Part of a small language model's weights: LayerNorm before each block, rotary positions.
Each number is 128 + 32 x the weight over its row's rms, rounded and kept within 0 to 255. Layers, rows and columns count from 0. The size above them is the row's rms in percent of the matrix's.

# layer 6 MLP up, 640x160, rms 0.179, rows 507-526, columns 80-159
size [105  91 103  96  89 125  93 108 100  91 103  89  87  92  91 102 110  99 111  99]
[[196  73 105 146 109 101 164 118 163 143 131 149 117 108 102 124  63 163 109 140 137 102  83  96  90 143  95  50 179 114  91  82 108  80 118 164 141 107 160 104  84 129 160 142 214 119 115 144 131 169 155 156 103 126  76 141 148 119 156 168 111 118  89 109  63 114 113 144  95 119 141 127 167  90 120 137 126  67 136 175]
 [128 128 120 105 135 142  58 144 114 174 133 143  99 112 125 118 124 172  83  76 103 166 113 133  99 181 129  94 133 131 115 158 124 111 141 194 108 135 102  96 129 111  79 118 141 140 149 145 158 116 113  79  89 147 180 122 139  86 164 117 106  76 115 185 143 172 129 166 117  55 190 150  83  97 128 151 121  97 173 151]
 [ 86  98 146  75 119 183  92 156 122 104 119 108 134 131 127 153 149 113 116 111 135  79 124 141 107 101 137 122 128 177 128 138  57 141 121 125  56 139 120 122 140 172 135 156 156 116 151 162 183 169 101 102 149 151  77 168 154 139 108 139 147  68 131 114 180 115  75 114 118 115 150 124 146 133 122  88 132 148 154  90]
 [ 70 134 124 130 123  98 131  84 150 114 123 153 161 144 148 113 177 126 150 160 146 116 100 166 165 171 141 137 137 125  99 107 104 140 114  85 132 119 110  94 124 103 206 148 180 157  97 108 121  62 119 100 140 144 120 197  92 143 133  98 209 149 112 108  96  89 116 197  89  74 115 121 153  92 145  76 113  99 152 156]
 [100 124  81  77 132 111 121 137 135 114 141 166 145 154 133 114 148 190 179 151 148 143 105 176 127 140 130 155  73 117 102  62  88 167  97 171 149 134 126 151 104 107 124 144 140 153 107 125 201 145  95 156 167 107 194 167 129 131  70 120 150 107 157 124 137 107 138 143 174 140 144 119 140 134 112 110 131 162 133 105]
 [181 141 195 195 118  82 133 140 149 163 142 156 110 156 198 112 173 154 154 124 133 138  94 126  98 146  88 135 147 136 145 166 102 152 127  46 115 169 170  85 101 104  71 143 110 148 108 122 149 153 110 120 152 153 136 133 116  98 165 170 153 144 108 148  78  90 114 139  90 126 101 115 147 127 140 187 138 161 128 119]
 [109 178 108 117 106  66  96 131 118 139 101  97 135 102  91  99 115  77 127 107 106 171  92 117  96  93  84  71 104 129 119 117  94 141 169 111 107 142 115 158 149 142 127 134 170 118 129 106 113 160 103 166  97 157 201 165 184 191  82 165 129 128 113 128 172 162  99 143  94 134 193 130 119 137 107 108 109 154  73 125]
 [198 186 122 150 127 105 128 103 129 174 108 146 127  91 100 164  80 193 201 118  64 155 127 100 113 151 123 115  81 164 102 117 133 204 109 106  84 151  95 111 113 147 116 127 178 140 156 154  72 145 120 141 117 100 151 122 197 126 142 120 126 120 129 109 176 101 175 140 100 129 156 197 118  52 138 144 133 110 110 138]
 [102 124 120 131 122 158 164  59 150 145 150 139 174 114 109 153 184 122 112 109 178 196 160 107 138 151 141  96 133  97 112  97  58  96 184 104 101 143 114 163  67 137  75 128 138 140 125 165 107 157 141  84 121  84 139  98 191 160 136  89 103 166 125  99 105 154 140 140 117 152 181 119  85 159 138  93  78 144 178 139]
 [173 146  68  91 174  88  89 105 155  85 182 137  87 123 121  98  98  46 130 144 143 147 100 167  99  82 139  98 148  99 146 123 108 132 135 108 110 157 183 123  90  94  74  98 160 100 104  96 116 123  82 107  90 101 147 149 152 200 138 125 104 134 178 166 175 163 159 110 153 137 147 117  86 131 155  59 144 171 114 106]
 [128 159  89 141 139 185 116  86 177  97 126 158 144 137 139 167 160  91 134  83 130 198 124 114 107 130 104 118 141  96 210 106  61  79 103  75 117 189 104 133 181  86  90 113 163 157 146  77 135 143 184 121 167 119 145 145 134 130 136 165 154  87 127 149 121 157 197 106 163 129  99 116 109  83 132 179 155  94 164  71]
 [143 145 124  70 145  98 119 116  72  64 147 110 130 136 151 124 184 149 189 104 142  73 174 169 106 118 111 107 116 154 110 107 112 185 133  60 194 145 189  77 127  92 102  79 160  76 136  93 131  99 119 116 113 152  89 171 112 152 103 177  71 114  81 120 160 112 140 143  73 141  85 133 165 175 122  82 176  85 144 135]
 [138 101 116 120 114 179 188 134 143 131  99  60 114 131 118 156 158 134 119 149 147 100 176  43  93 134 175 138 102 129 119 118 152 149 106 117 143 141  99 143 148 156  96 140 143  90  80 140  91 158  80 128 138 115 170 138 195 129 174 128 107 131  75  91 106 150 193 135 151 117 156 137  71  87 104 129 158 112 137  82]
 [166 160 156 138 154 130 125 142 142 118 134 155 114 106 117 121 182 124  74  86 127 123 176 131 116 174 108 163  90  97 112 150  92  94 110 122 195 192 101  81  95 105 104 132 135 134 156 153 131 113  96 116 122 162 242 116 167  51 191  94  87  50  97  91 101 162 112  90 104 144 191 121 121 120 190 105 127 105  69 153]
 [154 112 116 149 121 105 127 174 148 129 144 104 166 181 121 169 155 112 154 153 123 127 147 190 157 104 157 117 106 113 118 124 224  87 158 130  74 110 199 108  40 110  78 129 191 151 105 151 143 135 136 113 141 125 145 128 105 137  96  73 170 133  78 167 102 156 101 140 146 100  62 139 116 115  76 120 135 204 159 125]
 [133  69 136 135 109 148  96  89 108  96 114 164 139  73 112 138 116 152 130 165 130 163 110 105 121 158 115 170  75 122 106 117 160 120 163 150 169 141  89 158 192 114 132 114 129  96  84 101 122 154  81 168 132 129 194  77 102 141 112 117 132 104 124 128  74 146 129 137 172 180 197 151 138 111 125 137 113 137 167 156]
 [124 149  74 129 129 130 123  87 161 113 129 126 150 125 161 115 174 125 121  86 148 147  72 158 141 154 211 142 140 121 125 103  97  88 113 195 169 128 126 165 174  72 130 141 155 124 108 117  94 177 161 130 113  86  53 119 170 117 178 115 202 133 176 139  47 146 106 152  91 170 166  95 136  79 167 135 149 152 106 118]
 [130  68 179  77 108 169 166 105 145  91 176 156 133  94  58  89 133  86 100 171 160 105  96 180 155 206 108 135 138 180 128 140 138 160 221 115 128 149  62 100 172 118 103 131 116 162 112  94 175 121 132 134 166 122  92 147 134 129 124 110  66 182 130 122 112  61 135 152 150 155 115 162 104 108 125 120 181  77 118 131]
 [110 125 117  86 137 110 149 106 137 186  94 134 106 101 151 117  94 146 162 119 118  53 143 111 118  84  80 153  86 111 126 120 134 138 136  93 122 106 148  95  81 117 136 173 148 142 130 235 133  93 107  48 136  69 109 106  97  75 171  87 171 127 149  98 124 145 142 132 121 101 145 172 155 155 135  69 177 143 128  93]
 [ 95 170 108 161 193 104 112  78  99 132 195 173 175 133 119 116  85 191 177 120 101 136 140 128 118 141 120 105  98 153 102  97 149 108 127 140 123 133 127 153  50 147 150 151 175  61 168 136 148  97 129 139 113 136 116 119 152  74 109 194 115 118 153 142  97 104 115 124  98 208 143 126 158 104 172  91 151 154  73 115]]
# layer 6 MLP down (transposed), 640x160, rms 0.136, rows 507-526, columns 80-159
size [105  99  98  93  97 121  89 105 102  93 103  86  90  95  96 102 109 102 111 108]
[[ 95 154  52 155 119  78 112 107 123 129 149  75 120 110 144  74 105 140  97 138 149 138 160 108 116 147 178 130 161 129 125 184 125 108 130 146 168 112 143 170 105 187 155 154 103 166 110 112 105 113 141 125  89 124 149 127 105 126 111 136 134 159  92 207 140 138  94 160 146  93 164 147 111 178  74 126 117 121  99 143]
 [115 157 177  99 103 123 141 144 137 109 196  97 125 127  84 112 114  51 151 129  73 132 177 122 173 147 127 139  94 107  80 118 103 100  99 144  80  72 164 103  71 130 133 138 130 183 130 202 185 147 121 178 131 120  86 165 119 193 117 124  67 203 135 116 120 121 130 139 141 194  62 125 142  63 109 101 122 103 133 142]
 [ 80 104  47  81 108 121 101 189  83  95 151 134  65   0 131 135 117 120 183  88 169 154 128 112 175 167  65 145 126 142  78 140 134  63  85 121 131 138 114 162 144 125 152  98 125 148 115 160 169 146 131 190 111 116 159 182 123 116 115 141  99 100  82 147 107 142  91 168 134 117 105 140 134 142 173 155 132  84 152 180]
 [122 139  85 160 116 127  88  84  97 104  78 109 159 113 186 171 125 125 123 144 105 186  79  53 117 102 151 107  96 124 105 153 113  90 104  87 110 149 105 108 162 106 137 156 168 164 169 198  71  45 124 163 163 172 109  73 102  95 163 122 130 186 128  72 157 104  95 160 118  45 150 122 105 136 150 110 173 125 140  85]
 [ 80 134 177 138 110 160 104 113 136 159  83 176 126 106 144 151 120 207 170 123 107 109 167 168 172 156 148  88 137 155 183 167 139 188  67 153 106  83 149  89 142 100 118 170 156 128 174 144 122 125  96 153 171  49 122 139 116 140 137  95 140 129 159 104 148 133  81 181 136 113 120 154 153 125 123 141 104 138 194 108]
 [149 121  49 134 127 153 140  62 137 137 121 163 146  93 111 154  65  94 124 131 112 154 123 155  72  65 138 111 115 104  90  95 102 112 147 164 134 101 116 153 172 170 195 125 138  88 116 139 153 139 153 146 136 102 160 136 163 124 151 135  98 174  85  99 190 133 127 118  80  82 150  98 155 150 101  68  78 113 110 125]
 [114 121 114  89 109 163 152 188  48 133 101 132  98 110 144 148 105 135 173 187 166 100 136  86 178 110 154  88 222 103 156  99 140 132 142 116 116  97 100 130 118 150 116 122 187 119  94 105  75  86 154 124 113 114 143  78  84 141 148  95 164 168  99  75 118 109 115  58 152 138 159 127  82 101 112 120 135 100 133 136]
 [137  82 132 130  88 118 132 160  78 173  97  97 109 151 139 104 139 165 142 168  85 127  92 122 150  85 131 145 131 181 154 129  95 180 160 144 119 173 144 161  87  84 186 151 125 139 196 148 141 159 150 124 116 153 143 132 173 125 178 104 116 125 157 116 108 115 130 135 114 146 100 163  62 105  73 127 181  99  99 117]
 [147 154  99 166 119 161  79  87 111 108  79 167 136 184  82  91 126 108 120 159  75 104 126 141 113  96 172 220 122 123 128 118 118 104 174 153 134 156 148 133 125 125 189 148 110 111 180 131  76 151 132 108 155 140 124 186 122 172 121 139 213  87 127 158  93 134  58 139 119 171  90 122  89  95  89  96 115 127 140  81]
 [117 126 101 123 113 138  90 134  98 124 176  85  90 149 142  89 122  82 126 134  82  94 142 139  96 146 109  94 146 101 101 129 153 101  78 139  97 133 155 143 173  91 104 117  79 131 103 136 104 108 145 192 106 110 144  95 122  87 104  68 143 155  97 179  61  64 121  72 146 187 135 135  69 143 123 110 130  97 108 133]
 [141 156 114 192 133 134 168 150 127 167  98 117 140 137 127 143 146 116  63  97 126 141 152  95 159 136 140 132 121 137  96 169 221 184 199 115 113 154 156 100 117 179 149 175 139 125 131 144 187 163  71 103 113 134  99 108 132 162 101 119 106 129 173 147 114 106 184 137 129 104 179 111 173 104 133 110 130 180 102 109]
 [106 197 174 122  67 145  86  82 129 158 121 123  99 159 204  34 205 111 127 178 174 110 135  83 135 162 140 105 160 173  75 171 166 130 162 119  45 123 123 124 129 134 119 150 100  69  97 116 143 146  99 123 124  87 126 151  92 143 173 172 158 180 184 105 153 150 147 103 133 139 145  85 136 137 150 123 115 106 138 133]
 [119 118  61 129 110 129 156 157 123 126 170 186  85  81 158 115 155  40 174 102 118 111 115 129  67 123 108 155 137 187 193  87 107 163 131 119 190 147  83 120 150 151 123 135 107 111 106 109  71  98 120 129 109 145 146  92 121 129 142 153  92 107 144 158 127 120 137  94 129 149 118 136  65 146  96 140 105  85 105 105]
 [159 123 140 147  94 129 129  65 116 129 107 118  68 149 131 134 143 176  75 126 136 144  98 136 175 111  86 110 167 123 146 137 155 118 155 122  75  68 187 138 161 162 123 134 127 159 102 114 133 142 125 157  95 168 106 157 126 117 176 132 216 165 121 141 129 174  83 184 123  63 120 154 113 164 126  94 160 100  81 150]
 [192 116 131  83 156 108 102 125 150  90 120 173 134 117 127  81 106 161  86 130 117 130 120 167  60  98 148 131 130 154 143 150 115 150 152 170 182 219 163 104 143 119 140  95  66  77 138  91 120 111 132 120 110 145  77  58 110 134 147 122 123  95 117 117 156 128 132  92 101 137 140 125  89 148 175 100 120  37 157 134]
 [142 208 154 143  89 135 164  82 134 147  58 112 102 186  96 153 109 187 110 127 117 125 225 111 136 170  94 138 112 178 147  97  97  86 141 119 169 151 128  65 117 152 114 159 128 162  93  87 117 103 146 125  88 118 117 124 158  99  97 116 125  96 149 128 206 109 150 129  43 151 128 121 155 129 122 124  82 170  83 151]
 [131 141 160 157 113 120 139 183 141 110 182 151 130 150 101 197 112 163 112 153 176 125 119 124 115 113 128 103 179  97  52 192 161 149  79 180 113 137 150 126 109 143 141 117 132  86 129 144 103 110 154 178 123 102 156 110 115 118 199 129 117 116 152 157 167 119 124 158  64 144 185 115  95 117 109 150 159 140 173 105]
 [ 93  32 127 136 104 109  90 131  80 203 109 146 109 137 129 146  73 107 137 116 133 136  67 132 116 197 118  93 114  72 119 154 177 115 119 144 111 115 104 140 109 147 123 170 167 151 109 185 152  61  88  80 109 134 139 130 149 119 189 192 164 114 165 145 122  97 132 133 154 119  95 155 116  95  81 126 115 178 111 139]
 [ 99 151 140  97 140 111  53 152 185 175 104 122  66 148 140 191 147 105 125 130 120  85 142 129 159 107 114 105 111 130 134 100 128  66 147  97 137 141  89  64 142 107 146 128 164 145 155 178 165 154 121 110 162 143 144 136 121 132 141 119 121  47 103 134  98  48 156 156 143 155  65 145 145 181 113 112 159 129 191  84]
 [126 133 104 154 121  61 147 113 115 116 132 128 105 126 143 122 152 135  36 128 143 137 142 103 140 126 193  85 118 137 187  81 102 140  98 146 192  91 103 124  99 156 153 161 146 158 144 111 151  82 135 120 142 135 161 122 145 127  86 105 148 130 141 135 103 170 116 198 179 164  80 186 160 188 117  98 182 146  86 159]]